config = dict(
    d_mlp=1280,
    activation='squared_relu',
    rope_fraction=1.0,
    parallel_block=False,
    final_lr_fraction=0.05,
)
Each number is 500 + 50 x the weight over its row's rms, rounded and kept within 0 to 999. Layers, rows and columns count from 0. Numbers have three digits each. The size before them is the row's rms in percent of the matrix's.

# down: layer 4 MLP down (transposed), 1280x320, rms 0.0886, rows 1117-1198, columns 80-159
# up: layer 4 MLP up, 1280x320, rms 0.0974, rows 1118-1198, columns 80-159
down1117 097:520574470528588382381495575458568410536574456429510549453559528461523490480528568497556425453561539420497547594456470560532461557538516552494593453496455455538515497571529591459480445466552573530485474537531488554596539507450391479489455531
up1118 094:583576480543505506444456494540530475533487541441458483493437456562500406455456566594577509494463592571562481487470525467517567454511507544475449523534528438430393488442537402418505546515434538533497587478556478500469479563506579515512455531
down1118 099:568514549540557583550488428455541491475528432557517509490599453485477557433560500415437499442554534453482442531501555478588489527459519519493519425531545464462419542521502453514537596506524499609508525631487431523453516531529446583500526543
up1119 107:568455564475504427523534410523561453516501457483544460536461576488468479436514625545460566515614492472437500437426545468533463550555564535540476627521534537550578524528470529500492442530479599477539568522509469483518534524440428398489546487
down1119 108:485471526453497459559525539499573492444515492537505541450503528563525560508555487583514536381512525527492434489533387518519453516519536507442457496507418469564522520495557479512484494423468384540503454615472493531454463578498488521562475519
up1120 104:462486561439524577488481559492562560411446463586510495539573482481520467587408571440518483432431540475486612475534438545575486574519462562540558553494437551553506478397463505422552501519605548542482453580492420486555470498478549437450580550
down1120 090:500551533539516520528449373390485595451471526526504546493475526515567439487458520490518493446527440495516539572620510593468544486438499471459505493518467510480509465500478483580492393531399460533504554533557437461498513438532563552512498409
up1121 091:514462520508518484612588613403477558464524595561494536554414531475598450477449603529501592487375529441543501496548576404472410526445546393468501547457420527440494494494517504479498490526471460488534427526453447516483554583414542480623622410
down1121 089:418469497488483496498586558486491477531541548524442488447561500508445489581491536521519632509572511473542499414513479431482565453470492596456358525584498569518525466504662579522492538526479445542474438421465512517481524528459515496503518467
up1122 109:530451445511438401421497481503497482472552576426633381507523485604367491472526520433423505599448489438437492442497440576511427513541451513456493596495510526441512523510616455573441494501530514436459387594475511382480448482481494516500467494
down1122 109:543530420545587525478486460514537520520440595573488460519514527441547539541485642480448474492442463363491484571495544566473501482511496523458505494508519468496510526527521461510477546499538509438561485478554578586492557538527511526595520497
up1123 112:526434496507415494494500483464387472502398453553504531460526477450602560471447496456476482515530562564456507459533498507478459525540546482437473429547523557501480502491573445547512549551513523482494530536488497452485460497506418468613503466
down1123 112:442601535460457496431490505477520549524438488490474552391538459467581527558539432480509487450463500575499586471546502514502469488490525490476544536486578497493546465432500422467495576428492371566484456398562458629573590543535440527586510503
up1124 095:401581447558470473481362594457492487553480528467538482521490488511536553551431516479467480511492478633514477560508506470574559445539515444455493479484434489589461529482477547438512471408542589464415518447494442504465458498428580527517636516
down1124 085:429445508414533448483452565489537587543498457461524551498530529488490543502516426515496430469501492505454491566581621494484360373539466495499552514541491516543464525516524645515410536406573543471538454539505456481470520492574528465537523493
up1125 106:516517463523417445386485554580421497487524589528473524449493493508491459519490412614489551498414565608562482480440509489532578514592472434527464525552558464530449581492479529503561568492516495591552537476508514422489463573404517540472547542
down1125 105:563528484508467451507439560494538580561489520528525594445557467442556551490592497553430481422369469464528471390510475544514610530653471447496542497502530568466527532512551473542439592509568456486567472443542525491469498524472480534551486554
up1126 084:478493560520574604479531431536405487423562484573429485562530455487520498459408383563524561570518537485564494545511404554577554521441562528450424505549470537575523522469546448491457432461581628538459533533497417417549582565536478508422461427
down1126 086:500516520469448506539569568477515525462519571437362447472502548530577533496480477556513515478514492482569508542438476567529461476496534469427542487482521569470450490505603565437490532452557550439503506528483522567559466488407521554540472484
up1127 095:441494522534431509438482552457451508471548473432526446498495482437459597482558529465481481566508552535541491554504604527474398475486579526508549546537440442558485480495541440507586433579522510460564518643477485517527471438505410510522448537
down1127 098:532419442584527476445516561465615420480496471547517447489502458509468496486528519480492475473455468491547551519517500469478402527413560538492521463507504436586513510482470399509537526485516471521480576447475510515596544367470545541531513472
up1128 096:481428525446483442537419505493459529478467515542582558554382475446518562337477465510578488467552488546450454499487565431481581539570533495560341538565470461614511534516523408484517515492495491584493514466479424492508541437445478434450563470
down1128 087:539459565474567515506524469546526464557488528499577391547467422543443591528564504502586425474534495456502461490433530451540482443529456508573452581485476489434573456528495460549497559447574525488397579600535570495468488540423502552560589540
up1129 098:579583482526399525522533551507595528558507518486536383489492429480420499540464484531534479416457494521579518563509395503514514492466565466506438424526441400530415467525502351455522512497462546522514465528490419478531515535423521507456520563
down1129 097:591555518525535476435450464451516478435468514514562572519486425514501440469467497501495510486468529589363486464410487438454521473484490498572425427545452445532520503466456417525500438568530547539447381444483493513400612437402495539526489525
up1130 093:549402515505371524494537492475539498529469605478524542490435454545367525574477514546478533437503524468592423557491527576478440514499508539501547542510504422533482551534492503539494463481414524428513514519426452558487409442563468623486412523
down1130 091:525497534449469426477549482545423553488436527574471518474387494457566475559534444534455451510517507470570521545463503596526460502540557532461510456493479473432532549563417547477471490419531462514557483350445569462571507590412463549544412494
up1131 103:541546426546437534660458468461429408486507498470545453453534457470467570472585453486529534512430523514386561540382524468493549549554544605478447486459468514486487461517538461519494395562510452577452483611480435499489507450571555473512484536
down1131 106:452491426553560416411493532609490426571572472459500514528472485552517530493487497453455511454442484584429506556540434605575495431547479523587499524552536501470560385484496567433509504536504554623448412514584519538478520468451533542535603582
up1132 107:503491460437477545551548451472498567514560471516487492503488550522498602573471441543517469469578575481419438504457553538571509463519506534520475510523550428505508468549572518497507540483523483470408480422504484584565494486502537499387469433
down1132 106:530509459555440514506481454603560540516488431545387468533454541469488402452526579411550538527546516486560498513399559389571397511527493533447543454527476524501537558452418547465567500481496502475502541554551434475511622516508510478508558516
up1133 095:481553514578520526561601454414489505487491523496632441495411574634448463562530503497551532553531423552534462523520590455530495473546435541492519500444548568474503446484520503446424518488445483496445493549438519517533462539419511385513521495
down1133 091:489508576409570453547481504555520522468478495558562454346515471448510450541473457511533500557506507575523527438522480570511524591558443600511509515462535499479495501479481531598465533469579422546490489525529527538513432510425570527543497593
up1134 099:566570453528557531484508387500435510490531439371451503557340555544501553495431494521516436578529531564460545482392553519445528567503499414594468538429596543480490439518505536510456565469459558416562513547448532397489451556524513403563424481
down1134 108:540464516578466478455516384527585397451498497459602491499424518398520488390538454467439481462484496574497545457451590459579612525545478505492495511425494560495625484462492480383447548524492517523518510518611417465489458572515483424458562460
up1135 096:482550512595455455503542496554582567518540463454409544555484454395429531492453481534548541518504430485481534471484621465508436500433500525482509480428496425519471564530480538557471464473461456497603547497584495518500429562565453460545513467
down1135 099:495422485604375548480496500478492494521440477495546484456523501526535553489542521561566502524433527483570446462448496403438495431509447472522464509520419417558493529442447607498437492464498428493568497381484553570485527492507414444540569479
up1136 089:424569478512403457517469536537431486495523541485496527466482505473523483502529410617443492460408545471494409468498450540403442423492512596556507464493519509571488526481512472441578410588504491430406511537428540566496471484413447424448518468
down1136 101:542541385561496503455476547492513509445455519519461531542581439491587514438584552550426473448468417483499529474456461479532519479512401445485485557554548528506468479514498489409378480568500499434438566441598538549492504440449511461499488530
up1137 096:534452421517540577493472569500614525513588525486454461570474471467457491471518544564506557467550616533530551557510426483521516485491474553532485553456455515488506537538522449566422464468491532553485522454466446479423478558541499544492448428
down1137 094:529506490605530466572524516428515432477600471510495540488556546575505503489547494518445400487513512548498501535448500455469551533602456475506591541495508432419445566519543521514451473514598514467439456483439530521494541495494493440436505573
up1138 108:537530466460560468479465584582527481508527515483506498537403451488561420585434474520492562544549508518518564500486523452402516553464473474489524485517609390526477467502496433501511585515510594489514480461497401457594441569556495559459549520
down1138 101:512494444380576533499544529361513461478536468499431504573550443509515519521545499510552552523491539491543559418441545572484514460496522521558480646532480463507577431535490493519540529494508593421520535482476428484511438501468423448406492528
up1139 104:544526533555488470481471452481483491506500479571547433465483523480473479573517566425472488523473554572485505472487469659458596537566493532507504557453618501462529459545496461513522460571555555515562488488574498485499453571538554572572485440
down1139 098:543494679455470559434540363585516545529553467505473450545527462505558545565536465468443503484532553559509504475475457486530442513474618413509418493461493493495441484508471474500472516517534440529403483468488609450510431470591516527459432558
up1140 085:531549509522533518416588518598501457399471453458538501486545550514611461550422457581508474636526446567512478486579424568570525479456574414521471478534467442418552404410551498452443504510401461472509470523456538531481490575416545432432465550
down1140 089:532461471465408595436491480448469508505452472478395471481494454580498571508463527550487632572476493477565564526539552493593535578462444488503429647551504673506477513499620535512530566575476534405466515523447504561476504518503466531549439488
up1141 091:475567533536478478524473497482504527481495606549496505538537552418518575560532531534534488546507552494562536543582459522629540487420466494497579445546516564530462483473446431496528540513381483474479452558463512587403500602438505432561513486
down1141 102:463476610443594424516542483463463406486428536495495474497515481436452467573476465509528511514514536507508551491555485485519476475572505402536593532498568545437423512509582555495517515460542608471440470506530457538474546582424386491539521516
up1142 100:489490509480551391379485531431538438425545500493490583474552530500486549478541450454473557508419422449473508545509524528489483521456441493527484568471499491459555478512498506381481451550450475405439453467438475548532579507489470414458462527
down1142 093:459497464491547415434505550540589460474552486551487530398466479488442510483499407473401414523540463567478518441639500469509447559548497541536397511453414578513520456459561400504505515456505516551429568445489505540541530541537487529513568512
up1143 088:535379497457480539452524546425476490495524504561552434555529534576406450522467505535508507504515540504539594563482520472563540453566474515652511531586441471458561420492526451548563515533450462524556577509524606429486472540488513453458595445
down1143 087:441470411429580547554591482586409484489514494455538456535523552479517512586576473538531540401572518500521555536499487440467407494552403537433535598580438444510441402486538510523523547508474462547532491420432536457486585538526489447567580556
up1144 101:532542468509483496489507397425418499468531490457571447535480438541531552462438443380499455472495544613441617572513469371500513484564527462540469472414420501508522554523524495460557541411594529480554468446547449442466557486603514513539544538
down1144 107:543506470565438456536505472537641497404535458453583402502470639445549533569461558485579499541470435446487537558517475520472407578547447476457460530445441461510485551478579514549571463490497527524454464520415503517538478520579460555438480515
up1145 103:527466496540472455539477511591509486551400502491409512483552485515627507487526504500497479482542461545484502515542465458556410480587480483457496492555428532501520417448448414565485585497541540416457516378520441502475556478484539480509486525
down1145 103:576507535460481467451558415521578524552440485493483461595535428575547458511461563490560483428545451541509585384476469456609453530447499522499525435531489599617550498464501448478504481433400497532460511520486569484501523494515455453615521480
up1146 104:487497543474596552540438465558491443484631564480569463469515477486569484594445426497469487467549548513569488479529512499464505549476437557528488479411521523473388469518573546518508578487456509421497483498360561548466523449503382551506532459
down1146 105:486536540460529563539393475544470491515486523547499551545570497543510453477471403544472538451504520593462513507486506553459415449513438461568563472613495491542480371549494466491455562445473582420427498518491564474540626495509469435482477449
up1147 104:490465491533475496556484561535462452543485535472513542492550504441435540474462565514516434446458525532550515386587583468451537529488562534518500459535498588462502491491440556486498387450418553392498499451425444543518520477466421505505514529
down1147 103:515429649555508463509464461504479471464458568506544491538518523550467512525555501488476512508436456492536502515529630460446502473464468517483495397449545411543480554447529563461565488451532570548496459423554436530506406466549499523515478508
up1148 094:493540540478527611496441361554487482407551511523561535432460567551542493662497523564526397508492481502450470534575506489543434535453426428460481492553584493546486557488471451507473468558461428469482608535493585490455550572412449493605423497
down1148 088:474442473541495619590480443588537497557459492516531476437417456418434576480519540610412602432501523512498498468480530544516465501514460521486515519497497411469466484493455534492415565444536485548446485478510557569502538530646504498446504456
up1149 101:538532430604454531511469438585485451438494585497539486537412469582534513548484469499539532520492498545354519539500543478476527397427406476427431561532572426579470478515488490614506442407474519482576564484431494385479533496555545528505442540
down1149 095:544514437553548519497494415619438485543513520548554465497458440554507514442480418467515498372471565538421481455610504503579440475420417455380539505476525491551381482481480517521434514478529512583487497445536533546514552540607578502429418471
up1150 108:365494535550518494454409495549512481502543437487498478447462441448491479518455554568498488480488606501471489416485590574491482456522487558553455426528428402505494536441490511519448498467445448502453469537515453499481432521580469546487538509
down1150 096:430477530518471480456434540470500496487537446518450494634478434496502506471399481506412592482501495480452467477529473504467530497508555445570425489536526450472502614519551573492546403517470500549563565456438417518541412405469542538471546467
up1151 102:526465513536407459521530453523535531532464520410547483474545496428467460405452580536532494430581566453486528530524487574624570521540538437384579519522545539549570567521483516520407545498492459500429445570396441408572476457480485484475420490
down1151 101:454473516511506528570524566524439518501465478546465369596532535503486553525500476592447557490489542482472555516428516510552539536542571453410610436557542612491481541475560523459456593596512561532521494545534377469526550546423461524552411458
up1152 100:488507559446508379564528556510552483380524501410470495503454434515521542391425503513492528440465566477463528554521480505473471521450471577575585497518594501545579366396453373456514638621511485493501532521403490520388577551552406492555548555
down1152 100:433526480538567432443438449539456506480384501510523441410523409569492516484476471480564485510515562561518399519495456480485545497427515553543505536435465441531514484487461519470480508476535514464508512390507546466544492504501455492496465428
up1153 115:450559523474549457446494489550446557357545491467518407537480400535560502492567505457481536473438478472505534495440417490525496443551530452476571434483440494533465402474463461447414503550468547511495507526560495485613482528393487463446512541
down1153 102:502459481546556457466535545452627506515601395512437640509487601435504508508451517499501466489455447528483499521505545492472551505510530471534513536463452499533523490499478574516480493489485488611620497499505465537574494424529529432598464442
up1154 109:445499571431469498414551564519518553486509393463558513477440473509530475547504499514412563559436502520499468463517389495527587476560522498466519472491583455431491454445565357521521425487498564441481454449463574459487473528533443452468411533
down1154 108:442423567538486524465499460441529498506495595444509471475516428486532611551525529541431594504480483501477541526537420437401436538566518445511508477520549574458519438490617464567426456540540565508508508557495446508516471416454428503490494507
up1155 097:360501439574478535429452502520459585515550510478462595477474526474480589447492506474533447436451564510473511479517566539448497514525490453523549465526440459503567583536573394499518515432435455480444484535452475520467534494526451431514521483
down1155 096:485498522519484557522487407448589569551509488548527538597434501579568495491541488419486501419510547501410582599550468430438508541448477477513461484450536508453514491515405544480497479445449609506496469506512583540436472416513490460553490474
up1156 097:532510425511444506483542504570526482491609592520588555522460498490406461550426445466582570426469558497475508538445515535510482562559414516620499567441471528395504562498480466461429468464435440509589519527552466536441508496524375399490484513
down1156 108:498472523411464486542464503410494509574543501534535496403536432536539476475461412502539517460509452518549423519547477465609594459523364568457516526499531529530506595455459490478433513517501605485479586497443547524477507480492529533502422430
up1157 099:453505406522399487470473531550483383482425484491476472541545538526543468602494476507525497463406427420518467503611538519513507509473480480524457408507547446513473475533468311463557512468510536450504491455542469484510438445467567494356458463
down1157 096:491598458496549499491511514498537536480488433502555534510417449533525578555500458547485502514535452465490534399455553556537496509484384545488488547538390529422516515629573510504518493554485594554503558509505494557482484445509559493459491488
up1158 103:498468538418517472425580489594556448491479529535516423521542568507487397381470470503500575511486536449514454536498496537513513537528509453528534532467471523479487500409578442506592526523522542499576513519436514465497496497611571492460523492
down1158 105:538452502536501470534489485498549523531592466477417506518469528477438454538428405517505495619435499518475468547529457477498489590556482430473621485467582558596600430502447458461483449456478483485540470476573471519468526437569486521505415515
up1159 101:591537564385437481531577439535446502490411505459487550484560538458531481547525512529540554476554451512499512474428594511520522615447556452538558449479530527528526501524538466470493570633526462443622541501444505549479551553534493500581459532
down1159 088:601464506501527477478485471516497522497481465462562638521502525389547456467536510487458509527403480529529535589397590524424474470486528562494526484453549501515467441598452559504516504493483520484626501537518539438595421506519502535498534442
up1160 087:535487563475468516515503484529531477475532487481474580516463425517464507465406440533526449585562431508429508479527579469554504478568490592598528523487475592468600564471464460524519503512487457518497507462434460462484428523464502422531483498
down1160 084:583479630535468469572526501626644454520494448487495519495506652553484508468542497467506427542452493516465506524520467531507476481513543509423458515526500479541470427557472403411521475455456417496620463586504478463481430472494462410462466508
up1161 099:560522512567480431571405444431406479500560482422535475484521483510533493459495489518488483515571463513463543534509541489553544560506538438485553473541561506486530474462379333517473424490415564434545455456494496607478465462431511474473482482
down1161 090:467429531569418497533516485463524505464489555585476408463500528532488483510515612607548464452515541401446482568545495496542518420481507479395496572553501458537533481478587461448470445533529535457506489513553463432506565481508432438484592537
up1162 102:512531463617465479511501419499572447442489512498476503490571614494481464555450519509501677502514465559504465486520498418452448490443530554477480557519440537567504593436501548524499450459490447546474574510475492484556457505443458416519441483
down1162 107:452510532505462521545490482519619612462496508394515578479517514495475513536458529422441584423555557554448470389419555481445477481464501436500481470478522484547501415492501504506600555516554501601522439512487530441524556477486562488456539562
up1163 105:479478491461530561432384495507547480391503534498444592403525396367533568592505514603568558633600437496498480479438455514482392552511518537475457479513602402517494490491487521540549472530511433476531457472543492531596534533502505427539445543
down1163 105:470456501486614509491464489543495525519494533510360448555536515585396490519479513523510533446496503460535505500505540472570530496527527647484481484464565531477485480593477535485517459505418484547478408538507559467452440406490580536486463544
up1164 103:605528492498531563417459521594481570517524474471561563488415532461551561396526447534509529549572485445512472472459502575557506561501518416519516579459434609492551424461502527585489522448437525456422579472479512484516460457435517567533519440
down1164 104:466537462484541429573539466536517569441491501445558451472520469509518505472484438544499403435498544531543437560485444569569489389522450498497531530541506507542453474443466537418429513517472513522475463440497534516512492524519503432460488544
up1165 105:526524451452455510480445527476408457498390469587523446478505620507512513533487545382461483504554622506453563485459559466563543544434512524458454491450448509582504484553504552551514444519435434535487475483469497517509562530477508470511639468
down1165 113:445609592514464500528430449435456548454484486467458525434566543494509392491534492454495428562531572608413561496477492458509464451473507499452487555503515424570357461516466474494543502460513495446491448506555525523552541504470522477472471443
up1166 104:540478464501498563576568531485476492499428501544567477529578480514491526566462547485523488449442498547511499406326409493454449413538508580527412521514514494499516533403487444420425528535437498515403493476480551527428469508483599484597516470
down1166 104:549472443490463514451499504436504536517514481518481517474517491572488484555502550586489478433505459565414541494479391525435508498491469458544607548456564483481581517518397524396549588521420460579473501470562557442534514578579417555374512501
up1167 098:451489425467458484523508541444524510443546440518578542467504436379487463538579481498463472519413581511467523462500625353532520462451542487499445521490479479489441603422551518501560515477537426397526446570489494499464506488451543474433411446
down1167 096:509483552459498503505570585553520481465444538596531505565516470599484490595487495604425515420495474525563480468542394466507552406418519462488585518485580482386553460526493439410490493508497502542513537518506657542445545483466516538506472497
up1168 093:499541470456445414576461513551475529378451603417464437530431488483520400527433431383487398488460503455523434468535514485413568490601495455550479493512455515450565404500543442519456487487483550495491527517501542510536503467482553463540564427
down1168 092:493473543445502380588546528493471461496541490505499412533415531584500468516538390519449569464522432565577440554482546515501529441567431527545521434603498543402497541503501473420467505482543498461612488486516516438504480532519516540479459519
up1169 099:441513488444459503420491620464531499443588532526495467532400495436484393464452422494571453458438533434503472464436455536525522548490489534561437511431447458549502519470462433480441489415524496435446442503536520571480577474434560501557588555
down1169 106:552503403463530465520448504485534506526530558528479485410448485539476416580507510478521460527502494535492562480483546473472514505492526553445487478469488456560513554520403538581501557515412546542597459553530399584505520512507555585437533484
up1170 091:475430421447436444616515481488471565530506524432511542574527467436406441537570518443466487492543482519530475512482576566565508560523523532471549524498554490551509556435535579550467614556677561485472484507471589515586493506469501525439538572
down1170 088:594512444389527558494514576526454498450526503435465488424542487540468510474484526571479552472516492483473569452544536475469531504445523562438398521498503535538486503482499532516501566531511430546480402568597486503473459577498509454533545535
up1171 099:546501404434469440537517458518442444506483504455440428469501568529395495513431516499559494589511583502547456445560532480452503518503495488433551369496488499589587495445564555493503527470561570481543447454440558502565399483478486479519506494
down1171 095:462459548445545520459506516501514608493538578520444480459544534436419482502430496538533491510490464570511452561473474451446514387518491506531560436575473537477578501525498498453457486460442572554570459542426538499591606474562441602403569576
up1172 096:541500609519521411450494465537458503450477497506543524506537472556521515597484413427459593495550442513411435453486522494533558594527563407476583506453592460480539543443571519506536525557494480579584555597504528341428442505541480491484470503
down1172 099:558484453528529538429487465472440436492473474483552517484453521480550447491466571514512458598505449552497515556406491567464502508483533588509512468449532452540440515500578467431530526487512509550619435603502509421517470554560524458487488497
up1173 089:449484472550517522446515492575531458449547507501591566527447518490508501577507528443479539632530622456625466522474488448575414525487424581554473532458459491518477465494462429419502367445543404484481570513488504490494380560439458503520533501
down1173 092:513514497454419545469512483518456622506519470538524529446496531570597523516471587426468502516528393437514551449440558449426413499514475571477517561522454554510449573564481534436552519360497525530477477538559495578489531544460535541556458519
up1174 096:548527535516476496485506604478433478436428474464545527501494522591482473513489533433473459614445393510519496460565523431368435562488364527451493410410522440518529613498506447435495495527441531519551453615499484562532449575590462489404492565
down1174 090:407459527552520459501501505467481499461583532478491548457404450535574505485423486499479491516523611467505540569445438529636551535464624551470491467422491495535590507402433507485498453522552553451527569511527417503532436477506580505464583461
up1175 090:525513478611554434447494578563529557406470472441539549556527525527515582551432366478467484531530493470491493511510515474491572518439487492502538498548454470574496538462529451463436533446421494450541464484446497517605477511539453533529453534
down1175 100:477453511445500362566566563521475528437453422523492550509626481556417568515531415517503479540464504464506497520462431531446466469503472549462548593552445585486514460556515463571659518490477513456453395546439523511452493544573512562487497526
up1176 087:505464489517459505480517520447499515432481528524482556507476609471501518467450476467503568478542579466515473551533508486515512528634487492415545489572497506430476538503521591546605466477513500583585423489564495532496553549518536483491468487
down1176 104:471508561447493517463493434519525534534475552509474491436553435507524474484587465494532555417398395524477498468515525395491490454475523497494404512533588498435488565551507587579496561464540417499502593620562510466512514485566474565456537455
up1177 097:541523587496507537520505584513470421534424454544513484504456445471547528505568519516510494540524504519497441461502402546457547611459572451561434515492466582517608561535562580608474482432413492534450532485506477514547484488498350568586463535
down1177 095:520504520515453468416512522480513489465508460387481426484456506473519604535503536512550421484545550403545481476534438479531536509451454519507444433479543530534443489482549490445518421530523598510508554451357506566435440553458531527582456400
up1178 100:541481476470495467408450509514424560587466551502514450464468486479449517543487456558520497524455559518547465507487509484429494498520484523509519411516431525507536550491503505492494476520466498421529587549503384494482470505497563537549530484
down1178 087:531402495503546463481533467498533487515457584512445572509519508524520394521519455444493592516583504467491499509518492444400529534508450524492532523477504531528501464473432488426521456528478439525492553476504412510507562518498506523592543527
up1179 100:568538462515503564499525444500481447561417469496636416512453476548441468554375509517385523535521493463473511554520491528524487577503561470518483448512492519571469567568603504564527497484447556466474492638557535480454509471528532479424491523
down1179 108:465568484460429552571568492506501590473522534499477537568474506529427526459402434524430556442505469575464515580422388537397489468548555540510600584447552551469443480522482481451464440482546390525572577555539493480446499549432565553489488531
up1180 156:495476505495472436470494444544515615545438521525506535419407463450445406491434509534505575500539463533500568496507480522497533552529385435560483558488493391500455542481485535516442544484546550559427452483547561512612512485399517472554515516
down1180 101:566536506559525493419437448541493519466493547544512525426481512483561435451384554522479575424553500522532460539534491489447510397520538493582548463494531504507538454484522475491494443434469506559409465530457566500479465457498417557524514497
up1181 104:451512494420432464516452453564534567491517457527510466455461422496511544488450470446483466457443570566504473501429490534484521415536531484450529502560602535575480496405561605477509548507580469508404518525529446504493458480383429493528524438
down1181 101:589485423592500494497496497458545597505501437578466489468549407563417609486547440460542390465489489555536467516425475519455510486496542474550461410496487528477583511460503535477455466511399483544453508488525583495527422574460464492471466476
up1182 102:506501456491467391515499432601483468455509517458596613544555506603509555533474485483393514606529484484519485495468507462475574470480547550541463551452514527475551547540459551580566465486460474490434529440441470592511444564504440484557478511
down1182 103:518406455534528430557507461484550492505484497520580443534519591516524408499517481488460539493442495449492481551397541365486547528473524530523559496484518523524481536472406533528499491531424430545499562552457476505437506456517510462444515448
up1183 101:408499425454474446464509558498523499535486498511409495557425444642493538527457604450432639484472507528503459524442502536525479451430502453444517482492555477542499513452551465549502478509468461499473484514423513421454457525359469512466578489
down1183 104:568483548509522532459390511488573523561532407598472488465515440456588516398514461520461403575455426517461515456522518472415492534476518532573514493445511510446556547522462473497528450506449542550603527510470440420541510552565433464543411476
up1184 101:500443553376434491481557464529464476538448477473506517479492564542511596570517514506524506420480522565493556520586601434450490475561476540503515580425435505505557497484401468565529490483567456596344500523532468458555436381501453508517570513
down1184 100:395548490512499507520504466601534547574471560484542544485488521545538469472504489554479561360590506449516515442465523412500507374553509551479456421444514502559424499518473595499541542531524451532501493473426448509501573521492455501489451440
up1185 109:601389564587544540515471527553550485499430528452463494512465476471472532514421438499379540476513480439558621426557598467459490492500586491559582502493497502556462560473446478564485597477397555491482508454501509452496434488437390534510514587
down1185 105:525417516496487416564558540522538509509538495404580498524516481519520501535466507492524479479600466425514573473566475469371527533535517466454473492488518487491474500444491465508542516511523497521425505365456541526464549430406480502464370499
up1186 112:470504566423549459501559505529517487470481532406561459360458499391496515445502469486430451492397586555596525602530529572569481524445349483459512502573471529500539557447494574428488487493561471584541562481508519500448348555459517479510474614
down1186 116:522473403543508577448518588493456536534482533442570470483568589502488394452571486487472529541523533471511529554498493480608465498408521455487553547523392489410467488507499503483482508452602399541526483511421536462493493493538470466517487382
up1187 112:456502450509497485444478578605596552431570434544463507592465505480479513466485469449517523512526504538466534568587503519554528467483498551548534495527409542541512454523513598477471552522428440532513560392464522440527638607543482437497550488
down1187 108:482487555458534422515529563486539558590463619488476418466416447520610477493542534546546463533453476559476557510554544599460475491486517399462539543466470375502515480570517448525473484550520444468493550464450545473392581602514398510502489500
up1188 109:465510564616506493472570550499525485600554580426419495524530567494491524508561446527509527565425568597597485570449501600478474477518414555538486545556515540464556383506493524477485463543559452550491581494435555517570497557391512551564494493
down1188 104:530442487540479377469498523492467512609474427388498510432520545530549542498522508511419441583557492548518538540437397563492515501414523562461467520560540435474521400475454607491490552567436448426469504510536574490521539421524490565483503498
up1189 098:553539408515497483526492468454504369424560522463478550496454536477556499445458520507516570443602518464583431569529502470462496523498517551530502487479523482530546488505531493560535474554509443491468476513503465665569486560467357440595549445
down1189 106:469511441592469507474485472515518469472404471472551496518468462405506489576522509576531528526595471534418553519586445486457421468442465481545532497636460470548487493506527508518478473406520473584450554467405432462481456594535465562507562521
up1190 095:413472509522445576488507534575496586452467561513462471505420553542480525560449513523368528503472525503575489501438464461472424495494521483490509582474453448599450523459547436539576356460502437526483603465459518456547402455445460569464616448
down1190 105:531550499546560538466501475380430540460594431576436477513465475503388472463504520603544476476547522553557527471497404535421487479444455495521489478461483442458462500533571447442491511553535499492446523562496501546475544501531510473546488543
up1191 098:502502527516544539560481556487457524429484495542450510521520535567563594465502510464511523559446518354412497360564494589502533564517492448441455498480503439569517497469471532543501451557454498459469509576498602532501506526516512617469504509
down1191 101:505421485429525563567510492416425490490524491548498543446483418452558551469588557536498467484427499500499462420516494493483422466514553491468492536552547523394531548479451435564487506499514521576507552576516587480475499544484445502433472402
up1192 096:560459479520472467518427509537461478508426454475520587543493526492514602563464625507494457496550509418536510510542505441452519497498535489513534510451551489507524503427548503512494413476529518515459529564510456530602565473576547373494377466
down1192 107:525447489457447454554442390536595497517593531525505547497504507499543579482519444514521456485565497507436568546476571480451518572458504573593415482508490548453476510499520489550518494533549442508512457524493526451520532470487515484498470514
up1193 101:494486578566487435476460474441414443571451525452554505474466434478484505531516421428529570518625553509492494428529577471483509558502593490425439563508513428601515432594552488450420425492544522472608524474453423503549417502435425570487568524
down1193 105:454479547447500480622557515526529509423500476499462474435528485593512466474595496478579483522532451535481598441483564493486524538562524473392575491578535558496505509511586540526626522558527570482607580525516580431469579517577504457469557491
up1194 090:388527529543535503566518473443493512466521517417533498462457417512487425523373451447521423510546510466543443478510426434505567523510515551499479553531461486448552474471442505453590507534444479482413483516466604505513532510517499464451536607
down1194 100:571500545443460531517463445551527488487463515489499456476502575532602500497503493478441453444551425521474440477579555587501511458572530513449475441501481518495441554510470501407490453419545465525469521508500486549423410525457511525519482465
up1195 107:391411456530432487441417469449423528534490527471449545497444363486383554516485457519464587530509515453510493478490512538557474549486567386467492455472514457519485514459526456463560423434445474523547550494425465478458399523514466612523633539
down1195 105:568518510449448543551414491450530422517496458571467461438491466464536512443456513588492427535562481500508500498463466511530464554472452508462526471420519512532507472496524437499466476513596502515590534539457437491463520528612487421565483497
up1196 102:539505471518495450559437517515474456488510539455503552540538524526489433493457451512464482530586541569538548384575494422501476443574504507483532513474494481514412476414470503576485512557394537494506490562537581469568353486413554453524571564
down1196 104:418519509516476570562492473487528402436470479407430524493530514542468512512506481459476486452531583573496517524602506447358510479514572432461439413607518434563491479509443518437497507574554512491518488504598521543552517448561511480475484482
up1197 113:399462451559472497519559531509562447411528457542505512419507449535505483479441488468526582439551515617438467512520580487532434491446455507445452504468374556447517552569511499546534536490507572456463461495526469603449525503482534499556494539
down1197 114:477498421459472349528474440497440464557421410503496495430437479537561454465488517552451537395592496480478545495394544477663579441491611480497522501500402513471491559527540470532549585515492484408545526476482399568464500522492482574474511520
up1198 094:513521538560569481416381518523524515499527454413512505538467535529395501481596440554546504508479464497526400477569439510456621548487409552527389454476509449549468441514477477451505376535460484483542527528487486495477595492475582523548532514
down1198 101:531551516447490554595487547457484510508471521495545515513545504441419562424537518544551467524393534515516488472478489481501576550546500612400507550474444436522535499580474517484576505580557477595513535571498506562410491511492471507541493495